Weights of a small transformer language model.
Architecture: RMSNorm before each block, biases on query, key and value.
Training: a variant of SOAP for these matrices, 2881 steps.
Each number is 128 + 24 x the weight over its row's rms, rounded and kept within 0 to 255. Layers, rows and columns count from 0. Numbers have three digits each. The size before them is the row's rms in percent of the matrix's.

# up: layer 6 MLP up, 384x96, rms 0.133, rows 269-278, columns 0-95
# down: layer 6 MLP down (transposed), 384x96, rms 0.121, rows 269-277, columns 0-95
# gate: layer 6 MLP gate, 384x96, rms 0.139, rows 270-278, columns 0-95
up269 101:137087123146124166162077128162099135131097098125126135105150060129137107130118126138127113144119123145158168069134119146118173124115164120140117125130154148131129155109100124121056143139133141166110142140138124149138161094119135144067088125122109099143122123129166159147127113146125157160
down269 109:110106065161131126117139133161108098127112121131132130118125118139120137123140100118121134086114136107128109090130136091100131146137153141119096153182098139174145120139134134185109148126153083143080161178137141102119121126145155140153111144077128156116154114134131075160156112152128107177
gate270 088:131138099150150112130137142137124113135071131128166152150165137140122123132134137143122116129117130110157110149161114129136149133120114088106128131115149121172125172128137159161099119084153168139129075103165155102145167114148144106128145123103142109141184123143112165116167174178124080171
up270 093:128087091139118147148147105116106120131157116121137133111117103147136132131141139087112081167152149179114132115064091142095146102133137129154140106151126109146138131144139124133106112119174087123194123123185145138106140143133088116128146132168179140118167115125165127094149114157118146127
down270 097:105109165086122116084105111115100131104108111151132130141141137136099124173127147101154142083157146148121133179096137165119160153131134131146121124151087088132145114132098104119127114151119146158152095153143119143130104118146172102119129132139073149086126117077085128163103092097134152110
gate271 102:169141133098139142137110126133146146095137143192174143141136110118155134141138132127137126111080143120116099127161139145084115119156139145108159167184144143136076124137132077139126153132122139124109154111079150132129152085129158129128139124185140110076093125128112088125141095126144145156
up271 098:091135114136115155079164088132110160100111117154087148125149143125149170099126140153086179125154135159148149123138117104117113139126130134094129108155148107106122169146166102149155173088101137129110116140090155144139114170121106091165150088116133132127139124099104130140143088155115101145
down271 095:166121174109147127166091113094128110110115118154163128125132133067130116122103124093165130152138132102090146188165122128113157150118126130135166112130096161161161122163106113118085111141134120156112112117110093102152146165108157110120137156134155125113118135121101117116115139124129188172
gate272 094:141118099093149148146101129110142167160182104152098135127136127124167117116124099111139122063122147160192156140122119128138097100111147133121154146132103118139115107090172140146153139088133121136145142153067121134120107150117136124124141132099096161091127124131145087143163087117115097155
up272 089:157166113155089156128116120155130155147101119125136103146135150172097128116136132095083138123133165135079124101162135132160112109139111123167129115134187141098139115157123122133175129176132143089142116144135114126136094168131123143171135129117105119073116143136133090148194109147144135132
down272 089:114132100225115153109121135134136156125115110106128152102133135121114145120126097124158110136145136098126098113097146087121090167100143137112086092175124176172106129133139106100103123108138101130114141118158162096137117116141108152129118108169140138122117167141125125151134095184153134123
gate273 099:117113079130130125112154137152101130114113118120139132097135122126179173172161125140092145165121186138138092129136106105148101124135109111118116142125123113157075134079107110147155148096176100163103148109149104147099133102121179126128153085135092112124107162120141107141144138163140134116
up273 103:163145127147128115108149139149122158134124125092133130126130158125153087092123129115135146117143171134127115136138135125099145125128121144133100150134114097138133164205195165132132123158075093141118100119074165138098138132131103158163083118098095151124094154152134135127127096141112089137
down273 105:103082105119129158125142127158114105141137094169133107105118164124149136099103109146117140141131135115167144179091160109149164112142139140113147099116147129162085143134113160146172092124137106164094155094122178133177110146080127140141126143092160121126112103127118156138110155163121118157
gate274 099:163137089153097137098079115155143152127110102114126123131116148148122123169156139132119142153133159152130142136128106117136054142141122168138162129170100136177088130169104161136140123106102159159132114146095110127135107130149104120146100156112137119175159099137108117097137175136117094150
up274 100:135143121167131141159144108091148099120106120137163158110113139142150122153108146123067112162114158130109086080145113131138148168132101132139144119140127094129132105133088163107104169140186103140109160117144126137136161127118151134129165109122096106128141151161157123131101119205139151144
down274 099:117157107094132137141154108116106156137157134101124094133144159185101125085131159128146142111143104083116122205125165182102132147074137147132089129112096114113098117165127099109127125138132102155113147111117150150099107144128139122156118123094126107103121101119129127123135091086123165140
gate275 101:154127132132130137145143159129139136122130144169167071121181139122157144108129096105130161084141185135133151140111177157135079105159115138112112146141095152126119120130083156114160187147111142110133139156118117161122153103109100147140149108160147109127128179144164132147125150120149146132
up275 106:134108184109099109149139150174185186110107115179119139147122140105153111116142159134169164116156116132156091106124121120119078090142090114162142116104128158117108150127123114117115137138118113125126084146140100116144169129086106154125090116121143088123131124143110129110146150131151164108
down275 108:177144113161103121140147144126098134123106146121144121161143122174130106123189123136125112130144127141121154107155136145113118134137091132155171134136155142098118140141071095163148117129114119168136080135149093127141060122141118098113104121090114086150092103125131088125118090105101124162
gate276 101:120157143150154112143139159152144147127128162144103101167156126097153146154140115121103103161104130169093174167115105156138142131129143095131129128143154121120103121115120143089140117102122156100162121131112113108175091153103197126106121155146144161161126149133135124128135073075133165115
up276 107:140128117135114085109117142160125147125140170101164157097160154111213111120145137151137127127115093135077106129105159100127163116146130109173148134143131155114080111109132127106093123086133144096145125148134135142127103127173182124102130126124161114166113124138146135129126094105098100107
down276 107:153122111094166128164137109086160138114131132172141107139173134136101119133101092099142147104139141142147150130151133119130111126093125096156122085118126148157170119120096123105162123094122111143082112137102105148159142146101157130101164140145125120154129132139102130121081091048136152106
gate277 099:120136126155133107096095139102112125132125179128109077184150129163105139108120089110174141095110159115171126131106144155151149075168138095146128159114149134167144116149142103125127134123103127105108095171112127135126173136151118133125136089094132149170113138111129128084156115103126108144
up277 094:135135145144116105140160111146126132194114117162129093176161164204146131129143139118155123130150153111153144139117112129169101154111114144162117128097126116107120113149181145099125113156078158136151135122122170141107107143128140098088129101148133135126137127104096146094169137111170138128
down277 094:124130138166138149127134118135147139114136142141136153124116134149091127117161170120143136162164152139100119163202101099140141150092145137113135149174145191095113103133104149120104148083163131128126061132152153135133175112142122137101127117103143121091155136123159110113153111109117112094
gate278 104:155139123173147111144176086084154148091097124115179122119158150111107123150133094128093119098124149115125102105104135135116136118145149092147094152126123115139089123129144102124141105187107137109116105168105089184120139096154121140113151131155135121112087123120107124107094149166128144159
up278 102:094136189135125096095116170086131138135151111088100159108119129091158141159149146122095135139119112071097149109114144092127097104144159098154136148113087110111135139105111099140149104136122101160136125108124124124124116094143121129089134102133136105119102149130098106113130198153151139158